From a checkpoint of a small transformer trained on Wikipedia.
Size: width 64, 1.53M parameters.
Architecture: RMSNorm before each block, rotary positions, no biases in attention or MLP, untied embeddings.
Each number is 500 + 25 x the weight over its row's rms, rounded and kept within 0 to 999. Layers, rows and columns count from 0. Numbers have three digits each. The size before them is the row's rms in percent of the matrix's.

# layer 4 attention query, 64x64, rms 0.0965, rows 0-63, columns 0-63
078:479479515486489423493465491481470518504480526534510534532472461510498488525480455478521502528534512496517490477523486560506510524514502463498513522508531504487499546475515524482526513539526512
081:517500440448532485506449489463458505550513515506535530486451513512516505519541533486487493490490535502528484519507514517496524528528525493520484520504504500511491531485555478476501525521523485
068:463500464493512460462465525488464501539505497523496512503482493497518515516447477497532501516492550505499567498483496545476504566514501521503548501524498490507498475540502494530529485517491493
092:496441522548478454469529462517453488518521539494503485490487497490510499510508560499460503495505501504460478463514507542474502495444514509510442521491513500484481519485488521485493507472497510
088:489506472504486497459523486504501532436476516520480480460522475468528522501476469490473525512496466517494487474500495498508467519487462510441499518463500549556495514482508476519500477449487491
087:474545498482508464526519502526480511536484530491473523492510453456483549524524483458467494513524463479507466508499477515511484479507484487529526490473547514491495523516531554475508545495508496
089:469503512470480529476513511508474499489505531500514491507507552462534500510445529514468509505501495512461468473528490528540505531478451490467516494495499507513513544545510535437519491495519481
093:495470505569509487471525507557521511498530496522513535509491512520449483516516498469495490467521512533552495510484462507490498517481513531486511540509480522459437508498479497520520477502534509
102:495467502449514505488531536501555477536482505495505535492523490476510504478489528506545488480517502474504509484539520477489475481525515511486457524479515531565461508500514452488478519543478509
099:500494508459530525504476549513496438508519507493515516482522485494522537498526531545520462480531519504510535541480525480517500512479470470481473517518460511520515450495460472498483544484510500
107:517473519484537495485545557527453502527493509536461487509478506511467501520507506461508489478460521502550527500492493482533533527499484489485515454525495502515459521490450502466524483507468504
092:497491431444514494491498519509535481524522532500504533526467513516485520504498531541538509469496492538523514512495505521483501524510508491464479533521433491550497482499477494500527530541491501
087:494492517456469529482527485488476500564539491504459550509514486501514529504474519502517469525510513471463464482484491559496502500514522491526484509530491512536488544540488527472509527488534485
099:504543496476566500516515502533564502498476481505517474484523500509506468501493504544515527480496534496480540517513459494532475485520465534508508515513473471529538489510459478529496461532489496
091:466525528529509489510428511487516529546493527476479492472503516512519533521541497545550481521532491504513470504496522515514511527493503465498507451485518485538490536515540486512473498474516482
090:474519462494473511501502570484510484483526437512519504486524475539511499489492506493482520525472572482479536503478445483492528495508495518490497516491505472481533533523495479467494471515528488
092:474542447483517492466487511521512534556474523530482514497482484513464477527527523479502478498546521506531490481451493482479502516514447509462467515489504491509479482500485498512546463533514492
112:517489495551484487493524491503527489446485485474473486504487461519489484489535436478548497490489526485478506491539531476470484488506544510511472500515501478501473500486565512491443489493473499
096:521527510487481527510495522505487559514463497505472499455505504479521513511492527467503502499512495493539437523551472431475471491520472507492465482441504474484508499508532487509512510488525501
116:553547485491498516517509541522518497511527487492508541501512478534490492516508497529495448472475516504486499528517451529475536471526454519502511490507468480514465486481483471523498480545447484
097:498523480489499533538468554481484474513522489502521515453486484485554490502553450518480503474492527492521524527503518471520531466510529482519532523506508497520510458494453543491501506502502466
110:532535516472422481474523504524500485507475481482501500497476481492462492476497481524477489532471466470520485536494489507508539461500497538524472530492501549515521521510501526488538456464491485
101:451496550526456494510501518493487519459482488536534485495534507487503536431483490516490499479442506482466487487517469502479499523497511513513503552487518518482480477517503495535449491522520506
110:491492487552525462471541487500454513509481476484468523484525504487484513511511464512493490528485514527494490507502503455534526460500514501474503502501515539511517502499517515440434557486466492
116:534514458444493511518471465481532514514519527547501517538468535505489503481526513517500472489503502507534445490481506510460466516498474516487525494472479472494494541507473466512472511449515519
106:491485484466502503495564521513529497472438431487504491493495520506493477461541480489489541514452507520517547485500493498537490480521503504494485532502475498500467500488468484488508450530503518
107:507437498497487494490462475526557518536498522539486529510485513483533474480497521447506503487500444494518444511478492509534497521525499506499470522535525482492481471511478514512496483489541534
116:511561474522545480557503490487513499552490507539465463491470516517484516523524481474506503513517459521480478502522483530473474501468498520505477503486491495477501506502419482534503492514503511
105:530490538501514462472537534500500506478510521479497516515489506520492499510484504511450513457488492477519532500518484468549543507473476511477503540476458491499539516465461455538501462525470497
098:473470525485507537532500473508494465553503509478460529541496497482460455528507476490482490499495443478535544519502504523460480514506479545470527498464537496508461477495506499493498495506517491
100:508544545482502475479481499544484524468520508502491490484457477516486494479547514523527503478506493467520567532522480516512542522493531510500505483523522504509468456492462459477513533518478512
102:507517482472503533476500503498473452507494530523498467535460520481542527509523491522489439483489490492514512526503483496481476466508499507525433523552471482475496516523544524502485503492498547
095:469517476439503513514488494464471509515520492488487530518476527524507480512504494501538502512511530462480506515488530513507538539539497471574507499519472472541522493520514485478499519520511438
101:504515525506542533520536476506526512498532488488528498491497533491527511501508506525543538500528462513480501510452459516491509553498528483515465523486476535544499468482533446501496510522538482
098:492522490488492515494508489504521492528468510521498469502456498487538533526487495492554477508478474483472475502494458529529492557517509515480543528525464509520524540454505501569506496504469498
081:512492532508517473454537490529512516506490546517506529471463492456522487519489515491545463533536486464483510490473512554509496519518520465518494522533502524498509506499535496468540520518546522
091:501512460488503502522494540487485502455486511534451512491520457504501517534498446503480512488521535525526493501498490507473486485484491515477572505515484483550487480535525537511537502525545483
078:523519465445491503482488514494483501546456517517498529525471496476491509508522470483493486503519484479507496510486550479521486509473460456515544473497544517474503544518499515484558470521537487
102:492524465488484532514483493447524487509546504498530500510506490519538496535514486575498513543511474518459476510493474483504466487522517517528507523491497535538512513516545488540496501465539483
096:549510478465505516483535487539551487521536536482496495518495456485517477493535516521589511480506484498482520494520514525460520520546492509513450491516520506497487505498497472490499482512492516
089:501496469449510494497487508492483513514459428538454466496510513518508474501464500514517464503506498483482513487512509438502517529482507498448513505514476474521489466506492477545532469546498505
109:499518522494499539516469512526501540498482474516509501501543531559467510493470529494509458474456514495505461476507459513533526510516478503557470524500485515495487499477444532463499514480499501
086:490490451484505489500479487501528475534510479514518510466444495602539493517501493501540488507513504504491507497486504531469508467497504519528482483509508506499518503503454533482514545499488452
111:501499526503464523472506470515485529515467459501489507529509539497498471523490516471467500496440532457485472522550474548517513481509488531483485516522472524538487514535455482488504484507465512
105:493512469543524582478438491508510504495493512466497496496480488484471494531518493519495512470547519509476522495486527491471502503477507480486520485510533493514504497466415480489484509484497467
100:561460533496546525506503483546532527539501513506517494513517496517503465472496497494483498502499474484509429515508523535532493476483518488483520530505463505519479494507482510466490511527528561
117:530531518493502473520483480557494501578478480516509488521471550497514502499500490494520518498498534529509474532504521504495532483525545507489507471506440497485515523481486457481491487475475548
109:457508505504489502482470477466492537548480513512498528482473543528516521512475504465524470529487483448468487499476494522517498495525494479538447506489549506515521530522546502493489533497490460
117:456493566502503503463534528521483512473498495466492532544493542465521528499509500467489451503468485496454491519529499537473501537527471489518498501512505506530500538465539496493518489503480511
087:506516496521510466497490527500507487523479487516508502497536490499449468542484476490491530525499498475511525501490512501502533519551484449556529468480469473490483479514555572525488504515480510
104:486488491471496538503490453482473491502492544499463450478514444550495475491509516521498533455537473547531509493472529465494475531477512508484529505534515529508508502466494512517476515506514515
104:566503507503487486497507509489513539509473513481518518491429505493492516503510513550547479515527465472524498491482504536455502504513519498474429513503509444497506526505476483490490529514496478
100:478484532506469479484526524479497527517504473496508495476512522518497524496513533495480514496457486511537491517515517525526519529483490465513492464469554454499443508516556495501488571508473502
098:504503511535475514542517497460518506504514485495516492512537508532517519464533527477479429492479499494535529475552541539493513470504512528506488495523522534477487475526499518461525526460493487
097:457492526474502495492478536497489530458507481507501461511504513524513516516502523504496519479504464448501466483510529492488511518483533498525541581492516480483486522486421495479518493504505531
110:470512499471499511505495493495558506523493482475507508459530461444527533532489464505523535448512498502467491515477521496520496508464487502514528524468531523478499505463500463447500526511463484
115:503490498479567505525507496513528512491501463525514496495536515503517532475493523554534526484550473527462474474497512520497517527501498445526490507512492525506512459562489515509471492516536491
122:481484510520494491467489504492506552516534497455493548492489493497519493539496474518515568508497531515465529489472516494510521537521504473504471490510530524464550501506432485531477487481492497
104:496478504517500486472516485518474503508538485504455532520524485521472538506506505453471492494505546508492540500442476492526519494480490478503469518451470488507469494524517502504462470522431474
105:521503537505519542475449482528480518500494496481513563502515518526515520466517533480551465524503487478491521508458519526532505479493487515491502480530505495492536491484536475472472496560486530
100:520478448492512513485521505498524463497499501497503517475456495495518508494525495485530488537534499530500499503519512458524509513478524478494566548484466475506532479495558461554498481514467520
091:457524479490487498515520505490520501506544505502538485443504477480483474497516501538550432459518519501514489508493500498512514484489511492528478488501517481475490536511509447539477499536532448
097:507543525437547502519531495458514481482524547516503519515500445506504473483499483507478513500488486495491529461483499479507473505520485469499503520503506457501490517513556461543547503474516495
112:498498490480525467505459477506452477485504459484447521496529509488511482526479503488535533468467534463494482471482489543486533531540482504487487490484494471500513503467484512467506515493447450
# layer 4 attention key, 64x64, rms 0.101, rows 0-63, columns 0-63
070:471479502482519483532501499479490503484456510499510461507480490504562490485470503475465464535477501502533511414470446473503473469489473503488519518496526504496505472477482484530466489491493504
077:502499513508474464501526442495488503467500502488485489492452490514490503497435467489485493504470482498530482483471462474481502439519507465481476509461522519518527493510504553551495485505469528
069:512471544489511528539472521497480517470483467499482470499470509497534521543565486520513502466487468507469496501494503472540507472535529460517485513464475540504529529483490533495466495528505509
085:516488502498537523532466495536523520474528469467568504521537462507522499468530505476490452505492495498533484507469477485509491466460494491467519466518528529513470487538496495539488525521508495
084:475472507516539501487497468481564509492504538503516463513498558462490549483496499499489479511496478478531457503525453491486481483506470492527505469508518492481500513465470441512465521503479513
097:468504489465494486446510535500488501489510475510544489485494475534532525495503447513480498492512474489512493436530481523520473498465554500477477498472509475508468476515539489514499555477479487
090:480495534529523491501490514481521576477479452507520494522486515493523523497496484464495481511482527537540509479510468452509448502524522472454526468503516481448495499463488512502509511511484517
075:497496485504443473499490463496484473477482488537471498543487532496529475505485531515470536534527515491493467489513483507510559491455500513492514465470474512440507535495483510520528496539526515
086:427508492517473500525512497464499463511495499487534512493535578493485483487499544463492508505526519537477492489516487535470504462493523485501488514469471505529498483445508473511527479502504474
094:463486494496523505510547559502504525541505517500473493522497498490498496549521523516540510488487503558521480521497537546438518522499505527506498488474472477525536524527490470468493470490492512
103:468536501499486492558485511508461478481535482466469506483513485485525486469470500479501521471539492535490502482472513453513527506503496472462495549486504503495501503457474537481448462514530527
101:489515461475550517489507495474458459504506468523472492498536525517512528551531466450483490491540517552500516529473541499493525493543527487512523497486471520513500508520507516502497487535523523
081:496513544458535465530458432542496497470491498530524479483472510498522486481518500477476505508518449495482489491472480474508488502465471490485483465526487495466529488471493483555493482478485486
106:469487526478478514502476491473490495498504539467477481470501519483511476531494544464536570510515501474517503524489453525513577459530479498488521528516506469519510462488497494483513505497496494
090:497495517456531512464473467533511502451567498495534511487483478487505486503525545521489471507507534532470482511484491484456488504491462494490515490495526485539480479541460499518463463491498473
102:524498491507487524554521492473501537465490510528503563489499503503479537505491513459482490480502464524513470476504473527506462517503507475519484456473502504522490517460511556526465552488523511
100:491562498490523514468436514498513486496495496538479484476516513513484515456484471531515460502503496503511510477476562501536498478504540504462509518510466516522481471481463523486497554522499479
115:490481523540483499516487483499508529535450465495527463543525460518489484468485490491544452473478473466506490477490503538516509486515510475489480493497522504487523476530514532491541510450547510
111:475521520492489456496484512516515492457495508488496488521517552432481507505492509479512475487511514477478504521520481534503474519575470546520473475501502496507536518512542498497455479513475468
114:538511506494482479483522447565502476491498479474486503486513482484536473477521537489492522475472490504487481520455527517492519498490478498510506482504451506453517508496500471490445438461490483
107:450537502477471521537505460506503518488511481499505511498520512502506500489544453477462519512491467484510472445520508488494516446496505487557538468515483496465456487492521513542481514472495490
100:500485494551456473471506565480508488497506498512504514483475474492492483524540506495482500550472504460509519492545505459542496515540548554522516506523491511466520533487488523487482517508503488
099:518488459477460518518473510484510535495489511496493513488514458500472502515512576536449500494469485512486509493480520499511541489477467520496483446517537540532474528517494518470461505489480489
107:503540506505517573476510465489490535542497521475506503525461506518523559535503517544527498489505499482526549514503497492483539483535512474467476455501469524501497509524540488497489498493504493
110:526505543480499465506513464451522489464447503499489461493494533542511477497514513499565490478559494464501475456499524459472511482528518524484508506545496501495490503507482491511520507494510525
118:542530492512523489482503465490503517514495531515474510509514442499489484475533495524489535471513544504539510480460419495516483519547479517504478477513510497493520502542466528504486496532472512
110:485470512461507497527485506499464466506521465525512425510533540475515491484531521540505479498507495496500514469430464515505482507504555509503482499505507541493497510504498514542509516536489466
114:445506524508494444511484513489480515514466505499498487509448536503493494493435511481531493481454532463488525469509458478504478496516488518503507485514448528469501492510518526480527487493552506
101:542499497508495450468515448496481490526485502494522520503524506484502477457499502467479535494465558493539533464540506491531520500490467533432536487497531494501485500495486493523471514487506512
103:509489473473502515523502489494460506495483519530478491525442480482601481506475504541500501474499500520511492505569524488544490508531526488500487509501511516504463485499500534521512474478484496
091:549512503534483501465510507490517477500493506425472552507485533480496468551503499523466512506462489503485473480500496478541475514503482457487519505480528529473519507463480513540523519475486504
101:512502546464502508508523467519514505481497499511445467514457498510483544543518471530483489475500530472537507503467480525490535463526488521524512528501540449494516509490500453494498494490545516
097:520478514513519477495492518497478501498524501531508492529453451518505515513478490454512474491473496480539501500497529470536453453497471459498524513472494513486467562480463506527509495518481550
088:507473487560478515470507502486509504499468497484498510532515492505482491522515479514517495512508559458509471516551508498511506470523424476502545485550481502531542509475526512467492492481508521
100:487445517480537502448515449457485521468520462502522508497497471522499537482499512498528479512548535467514519524502489466457504515507487492520515466525533470494501475502509481493502499528514553
087:506518455486498491506489524495500497527473470494515470539518507497536503514517499499417514518438507487476526465514521477489462451476520517471510488504513519508471519481485443512504501486539487
095:503514537465481501497519448516501482465459476528494501508473512466499491512506515481509521503500493489427489486489487454484562469501487482487494524484475532510501536460483504539491438502500515
084:477490519498473444481514547523458468494498504505520461489458524497455501445502430501463493477477507495553511494487470502503476482519498508504504499490501513502515483491502522507454533523466521
094:498499523476480528470493453471512504479506564490484513478512530471535489471508517527527496536457517477496480506532468501473484496495491503511462509499451458514536470488541468488487517520549492
094:520492486547489491496503456507514439500474524512461492469531537497483474487487496497456506505516570530499512530512525498498495509515454493508550532510464508501480474526500502503543480492531471
116:509502535447498486508523496480513518534517528493464468512488478475514535527534509502533482476492465478470484521485480484479500498548501490503472490507480509556487459479457447512453461498487510
089:457510509462502494527492501483521501472510515456509521465474516486492489522477485485446469461488539520516470506497523480510444523497512531460492540508534521497480523490487530562495532506504468
090:497505512508530524452536418520487484508534491497514508512464490556493510507480491479546544471478463501476510529505496487481476475509472482533478500480491467518489509505503521493510547539517517
106:476517479504532474512439499479526539489476544514511499518470480495483508477449490461468482468480462506508477475481521457508441497489517497457466524474528519465497489493488511500483514525494482
112:515502507465487542515513492597492472481467503513478476517483514487468484515490514545500505501493507504492536515486438500477521506520487502525487510550459498503502535526504463488535486533501495
099:463485496516518529474502521533493507486485467541513511482517489557528516527513482479445484492486519481489519488464494478511425505483552519475522488497513505472505546490511494539502491531464500
107:484515469506533518509469508533457479504473548515479539503477514488505464504506480502477493542570538507504464496454480517522501503474498481478479492474482503517551511508503513499481511447487541
100:474495537507475531495513546497518521532484471510490504478480476525495511478517511489446513456463490467487484519515474493495499526488494491556488482499536493510464531499513502498440573499468500
106:487492520481471490504485492509496531473455498487521513495512474507498491489441489468527445511470526464508465481546531522541476492485552493493483508476549485470456495496513504533521489489482537
079:496521533441514524473511512515499517505496504497436528500502465527493492470557477529498497476475488516521516509474529532518510489531525548537534475488550527486501522498474539469514505509512509
105:509496512462526496499492476457487479539502542509498460540500500517536530536478524539507515492528505542530506539462514533449498491499479517519504493523508512539554490501469459511499479506473519
099:538526520471528474443478550512540478479481514522521488530457495517455500507513495481492511495480514498529453526522477475519499504481522505471521476503510476469499515476495454541505498452481529
123:473512507499497550516495544438522467469530512492523532516510496466496506500474461486488478513467484463503472485535532457530487514472507499478520509453533504484500489518549545486512478488493504
107:503518476474475504529528478484505507523505546502427478509511456509528506539530476493483488492505498498471515509481516451518507530499485492515519454496487491538502549524455490522529457470489473
117:485485506511537463496514463476513453564527473488503499462507524474510491541513537515476564487557511501509487497487463495477513494497491503497473498503510510482452502511481505492463505518556490
118:532480453497480515489480473498485509511517498491547508470474532491503504499512499526451549479554493505495503516540470477489479466483491495513506479514477457536532452522519534456507470469492520
121:477494525511509466476507555476489521488526469498529476506504532496509556486475545447495478501478444463509476498497501516503459507465474467510476514504498497470464520556495505500479505521508525
102:520462482498479545485495505517513493518545445483553543514503508513487505461517496527511507530487522509491492516515514507551523549536515480495458521529471484500525480481532513491454508496535474
101:489489533501524519486495501526513522488536504473496534493457502538490477498527511536496506468469514493515514487481513509505510492462484514464465495470477482593491534525535542506455497497484469
098:526473514496493507488475499503498522525538492490515507477453541539489495458526497498506452515477492500475449472517498513488521478505518461508490522451497486448502515504511496542536512451444519
099:506473499469540474450482466486532560512503506486495522510497510465519521457533474490491455506486498494514509473490495480464450484515491508482531482485522473494480496489513508462517548516505563
092:511511530533499543508456488479522502487471509509483471540526517514475484467502534476475533496443478512465493525477531482467517502440505543517505485487473464455484481520496496481498532474512501
103:506475496507524510490524501489495507431500536490526458496501494494482487490518463508507537486496505476510482543536510520472499552510447529529486491495571499500464486466481487476539535499481489
114:517535492487526498507474513505466506483490460475528555472508491531511446518540483490542513507479510473490468513503516537535516462502512501505467464528514472504521493496530472475513463524483444
# layer 4 attention value, 64x64, rms 0.0566, rows 0-42, columns 0-63
095:418478530473500498495556446504508465463484487482470534488479462484534484512505468508504512498510481521465518460483538518505515519484511493476540462526532507508521497497504476524505517496493497
108:510474514483560522538482506501460536534519468461497527509548524528456504505472518494529520502506516494508549454521497454511467518510508505480503476470516515539504502507499471451521489502494508
090:523547472532535487510523481496549497486507487488527471511494506513506474484462495472502493472516516480540518497507518535481480449493479546473538458515576517482464498522467510507502507499506506
093:470480480445507484500523529519508506468477519518473529481523475452513492494497527502530466491541503464519513501516501515524525487457509490493536509525511468493482444493489487440518539513454509
087:523499503501467510484459533502505520534504531536507533499489511482545482510506523525518479517519519476486525535535486530483527492534488542579495510445529500484461483495472495501498468512472490
112:480507485529472497514479496527471499500531537525511534506491497495537521510586546471487517491511516450496507496457484489493560520450517518517503482480526505493520500519508493497462499542506493
118:469477471489500489509570494480527526541517468518489520467534533522479454490484521498473549485511521505468535486484524493453522518488508487481515458473511495493469489464520520493495526460494492
079:518444462515510460525523514522526475509511515531536536514507513488492468535475507524475468476503513513512522466532504509527471487497453539501570532480492500521515516537483499516525519482494479
093:517466452513497490520505455471499485496506456524516454479472488500492501521453473481506528510470494521483493482480513499442511512488497472472563496479478520501491516498543496539534515452477499
097:456489527549474509477490520504480486481499475446487461508491476536485513502475469525480476487488516544521515496492480493521475522531446518496487504513481546487456476474451502514503498530456486
102:493550488499505510511515544507490489515544496494501500455462517510512474497457511510463495499499526500546552456552472464521506486525547482477506492505499499550496504477507507511466476509541526
087:502454499493490514494487499443510493523501465487506501481519506488452499491485513513498510493474511491464511523507479506470490550503478493546504441437465519541553493519485487546521477476491521
092:567467477502508444497485499492489549472479521561542479495504513533478485482459483494479503484486526508516494493493490489462513442489500501516533486476472495502481509532528522475480529493529508
103:473497484564488489501532514503517483516515519465481536523519531520506482530490512451541525482517514480472518537533473505505531500533500497483493490495543465484458458462466476490511500521478461
098:521519480451541542500499505486519479518501500490504455517506527507521570513548523522475500503505518444529487484537478483523529496491500530478490525512511484493500567493491463530525492494510502
106:508460510497501538513482525464516505492485488495502493486532520528496492466479519447508493521513508465568488533468459505501536535527543496499490491470503485481485476457482477507527545521454511
092:511539489517510410520491498508534504506500504515533523514472508501484498497505493483500515473484503487506524544486492441545467526462519451490494466480477516466487469546474480497491511510511515
102:520485550473489465517535479516489527477438516522488525473507503480492471529465510516502480491504522470499491461443490445513499520520540516502478502468491459484507470522526509516496535514516532
076:510500482500507492531462547454543491508495483510536491512502519471495489472459511535502503500466487500542513454445524499546489508495508518502525488530491480543535539466508475486521486475463523
093:485509515493490483473550524503483503469486476487480485459507468531487462449509445505451512526491514534469520523491511477482524512539507473470472468519456537529489512507489505530463508485527492
112:514497502505532542508490530511524468482498489473498520531493474451510501486514509522519441488520454441501488502499484486502509516553525534497487531478486434475511529475471501531506495484518531
100:536503498523487490482464487445497519510510487517532491550497532552517513515494527495488549492479515532485536468502512480550508452487481472498484460482489520509472520483484471451496463502526493
093:512504514539523510539455506548527483510517478513482520497513452492465457487521515516500478476468508500504530514527520483486471469452467472551514527512526487499472504517492497489474469558478501
115:525507496504468475459471527449498547482497515492531469472503509489506454518504499482495469519535507502483486507516503534463518474495501492511519488563474486503511513527523532521544503491541562
078:504461511521527511521497529444518512517518442468468470462467496542486453473522480494522492495478499531493493553493521484492498491516504519533477476476497440505513523475514490510502515456491510
109:519504550502483528503527506503512490471467479513448486464537469519506486501516524481508475542514504496513518530469513516471498500520479510479467521495542539480448501501483502549549476545481516
112:504453494480518529533500550477476510487490481509487486502529536505491522482478465509503480470495504503489490499548512450465502438483538527461498499509489496549538503491515460518488524469467473
097:494495456471543461479484502503478494530484497466513504521485482500499479458535531459524456530515471507502464501500494492519479516432459534477471501482494463510520508514511464489491483450512491
085:463514515503501459559487482492508512530539502477490452459480504495490504507551496501470485514482497540457516513489543509549471508504470520486492471511480544511491547490513474490516478501503546
081:508492459525463440478539508490527475515513549554471453524458526502507470494493507519489495485474474526480485494471497526541529519498470530499489496489467510523509509546496518507521521480499474
084:536451496501487523518508499469482524505526472474532504480494504478473495484480490476559527544495513483518487492541508485440500450542493514523532497466513477517484497459506498536513470481534486
100:524499499454496479476532526528491527519507518531519494487504500451421444499473496506499512552462524508547489521509510474490484476495484483490488475516476502556490484537509501485477501514520490
094:527521555491480475497515474485498486492499497513517515489455492474497535470489466519526484528490526549476473508467476467471466513530522497491513525466561502528532481500459514457498477507487528
108:484519481506491482520519440503467466492497523528516474511491495509495503496477485497502494483530442507520488476510466507506529535503481439527511529475446482470479547539552515524501484492473484
096:510501510518491460547508523494471491469487513489519510456551482497501506504480461491466462542513511499478519520538532495495481505526478517495539549536457487505505540505500456549512474493530492
106:502516477492555483488469483545528507504501488495482486512503518509541494492491506501489509474509508461468513510548520506547529485547524483478544446476521474493498505495509443467454517467517488
126:476510467506486434503503514523446498464479501457481515489547458498490526483470477497551532494492483472464540478486477501531511526467499515463507477506488536517523466527492514490502495496527495
098:509529482491537527529504466541510472509512519514461507513466506529513548516500528501521500459490455472503500501538488526499490500472502494549507488469484489477542495554541518516492494494564506
106:504461547506496514492497493518476519459508508508464478507517498513487533508550503521555549481502486450518485469484517464527530509507533464543521497511532513486505504536508482522516498544458477
087:502493519496484530524458532493517528554543461502516496523515542516491485478528553538491487503536467465516507454479500495531531494454477508502489475529495492490525519489502489463538529480483508
114:497527520489454499515469520473477503538516462505493468526488509499534519444512470477525529543482507539536513535490515458545492484501503504465462502482470547525480495497486482487487501502496453
104:491500463486529453498482477504490510532512545495507481460478503477506487507480467484486535494504514461502492515504470554568496535506515535521477510487494545525504501512487492480506544481441474
084:488405503526524536468482483516506516520534475490497504518503491517472475516536476479469524508468505545465457526494535483464473518503498482497515528496471528496494511466495497509503542494507480
# layer 4 attention output (transposed), 64x64, rms 0.103, rows 0-42, columns 0-63
091:516489437518486486507478507517473518527527526498529516520485486512488537491465477542476480490507496521474500530539477503480492482493503508521418537520491489514512492560493514473464457489506485
106:511450470527482520527439495496502495457466490469512537491483505465532500527515538503533493497531494487495456541463541502492488516490480483470489496522480484481477507476490511551452485481493488
101:454523530554500512508481486534473485509491490487489516486482493507471529507550487490507487523515495520473520493493529494522568569493508488554467525485497501486510496483464531543525519497478507
083:515500518542480537486498513531470540527540489468500501501468504513499514479466479466465509511508504508512428491532506505524511521544496512454481523525506550496500536465516498504473492486450489
076:493454527491540479498491486520507514468503541473479490531529503486481484468523477515451537489460438503475492476509494491517466501469502499457557469481518481521519473472503473492526495494466499
113:525472532486507491468507502507521469476530475515489446510494551531491468533444470570486503500522496515500474505482495506493472489521477511487495534489493497526510474526486461540526472498505544
124:448492497493517518488468510524536471487517521490497514514482463464517536522487467501563451500498489521511448550523510478535506488519519510477481558501509512514476506517483493490508462525519528
092:501502555520495495499458468532469558455477508483508498505478513481475529509542464484533480552518485500494475498507508502456530517489508454461477466500492519505486485473465505486494486523539501
092:449542535484518468485501517477483474494492461521484519499505493488497509506489502481547512509500464508480484523511470466546524513515472548491436515519517510532494494531456524489503520548535488
096:530519468507535487534479484454510511524515523495484523478535463515512480455543505507545488520524452479504484468532553512473504517473528485523497512480519471511510496497544496490511527459489469
102:513474494534515548550514482529545541482479514520449510477494509512488508550499472480539491473505493506510474541488530481484487511468525478512520499532516482437474493513509472542486508497493512
095:510522480510488456500459533478531473462514480507481519513487511457535542503498519494503500494440473509500515488497500521465472453474499488457469506481537482524448505514537528464511502531498512
093:456531554494533495484491499495489501500484490500480484482506531489486496526524491490537475508515489476485555505485507483535520521532499524472488459511518535499480489463417482548537527507493496
103:506489520494511548504486472526495501532484506503521499485508485489500491461543501504481474489516490545508437493490532489529509479479504466486511543456481533496558525537571500504499491529513519
103:506494558550457483523536514513521473493483472473494512478488488503498481490493518454522507546525507490494491495446456510515502475468489473526516522512516499487483474491442495472530470497469538
104:490539498519497457552535481482502470527536482497452469468500462499522508517475500511473495479530491510479474503531537479530483467505504478480500482465501520512466543501557516514516512487459476
086:498511493536515579458476470491476472486498511501485492468449533491498502512525492524513495494515522499497506477507549514489508471496553487533519484531534509516510540472535506511474530541519524
096:505503489496486531472477481503519520487525525503532441519512545494447521481505492473491483452529522489470481519563504514541462454487522488515533479525499513499463532509483495510518538504512500
076:489552517484494489510519502522503488456525519489471552495486502497476544520526489486481479487527488475519505501544501525462499500485483457510496465435540512479464497494517556473479495499458490
094:495505459487513502526481504496539501546507522496520526486502464529545535530475491543560480455536496539515554522469506484486516482504517507533497522522549480475503486501482476491521512506519492
090:498512526511469459497528509520485516512508491481507467518505530512509529490529538477443536521510531539490479491536499524460489498453490447553520495499518540496483501496490453467510524525497475
097:499493509486518551498489520500536447505475541465482534448487524438491465499547479508513504518500487464522532511461500507478482472461496518471492486491502498515508493516520528525485457489462499
102:507499489519481483487489494496505519487467512506505453488482579515500492521507489499503525541503485523532467464508530527459508548516499511470519508470540512491507464456500546551474515486497530
115:509533523516537479484485484528478514490491471515465530508522484529487497499490487493480523464431521482545551514459496489528527476542478522494486480497489510486497482504486472519504522529464438
070:464563513499513448525522477516482460518483499517537524500550488479516521524499532510490515481505478524511523518529507527473475501518509482482537527445532515484546482535499534525519521500502507
098:484504501525459464529458471472535512541506500445536469510496453506506503491491466505502536477510513514443489499499487489531548502517498544551509505507493481509506475491506539514512526491460511
107:515508529530503447480497479541490521519454496514506553518496490462518532516521533497515494507552494505482474501485495502504476517499497500505492497486529543433491518478440529531516466520505525
102:511502508513483554551508536495469486496522450466527498510486542473514538521498508504474527529470498470531500498482464528484499509535473465524506528475487534469498534512507539474512507495541470
082:492478490541486498469471516467483484477500524512532521493477445501503496508484483492545493519490498447531507480514487498481513495514507467525520508504532430494535456555538516474509516499466526
097:492529546463508499476502497502498530480498491488542530500496492455452507512543455462534495526519529491461509482520482509489530477506522457529489518506497510504543503489522484452555493526529506
087:469512513476509489533465488533515455505493497528473486501531516503542528485490534469458475502453455478492525532505494504511483512499475483452488496459553499489479508546489529500485551520494502
097:484513509482509528512433510511502526466467476508508491485487525509547551497487483449529457460517494467485535504486515526531503524524503492494514527527518501450492506452523530482505536494497515
097:483494470495469507474466526506496509483530543509530512517507524526498537496500526506467480495521480460474532479487474496510459503486556542522501489528478512482477484490565492546473542530511511
116:481504522471530491512554535462505500532486475482481462502481518495467466492490513476556499488492529506465484482517442472480502505506509490501458492520516493525496505511476468458492568521507471
107:514496514519527508503504474510491536511491485495516474510487496559553523489494485525509499482468519504527512517464474460489527496498486487503496412451527485483472490549487509480507544518502463
099:492436480520474536520494530513454491529479497500527558446475521487501492523517483496483532501514500557523508472490501483509494497467478464485520515518487504499529506530453480498540467517485514
123:547498469488490597486493505474534500506554454504515537510476498510504503490504529507497485508498528514505512523481537514459528489530439481515475490488540486505494521506504482493492521514515478
103:501474515517479497496544499475474520493451463507517474500500537462480459527487525479489538514427553523466524501494488510498504515507503488496487484512482478537510521515463465477507481495525549
106:530483478462455455498470463508532470531505493505513539480490532510486450491479521495461508498527506500453508463521503541482468452505494482475470504508516479524534499493470485511482518478459518
092:527498508494496484482495483522485474444485514466457539476487504470507502517481492482530528552500532489530487501514506529459464485557492441503494522450503492512482512490499490499492452487463481
102:511493474484531516516510475500495434503479537501522531480517457486520464525487491528515508478564518477468514512495509493452488521506505491517540497498565479475514506466544545494494504508501506
100:509491493496482526494554494489491493455544480528487506519488441510457498487518510480519504505541467527485488480511503463486524491483481449485533474545492456489540508481508523503526506455516464
090:488493464474497425501469481484473502490477498542517489493524480494557496524501487537514496545504466487527482507509538490499487479513502527451495503522465513531513487498506498493490449491564481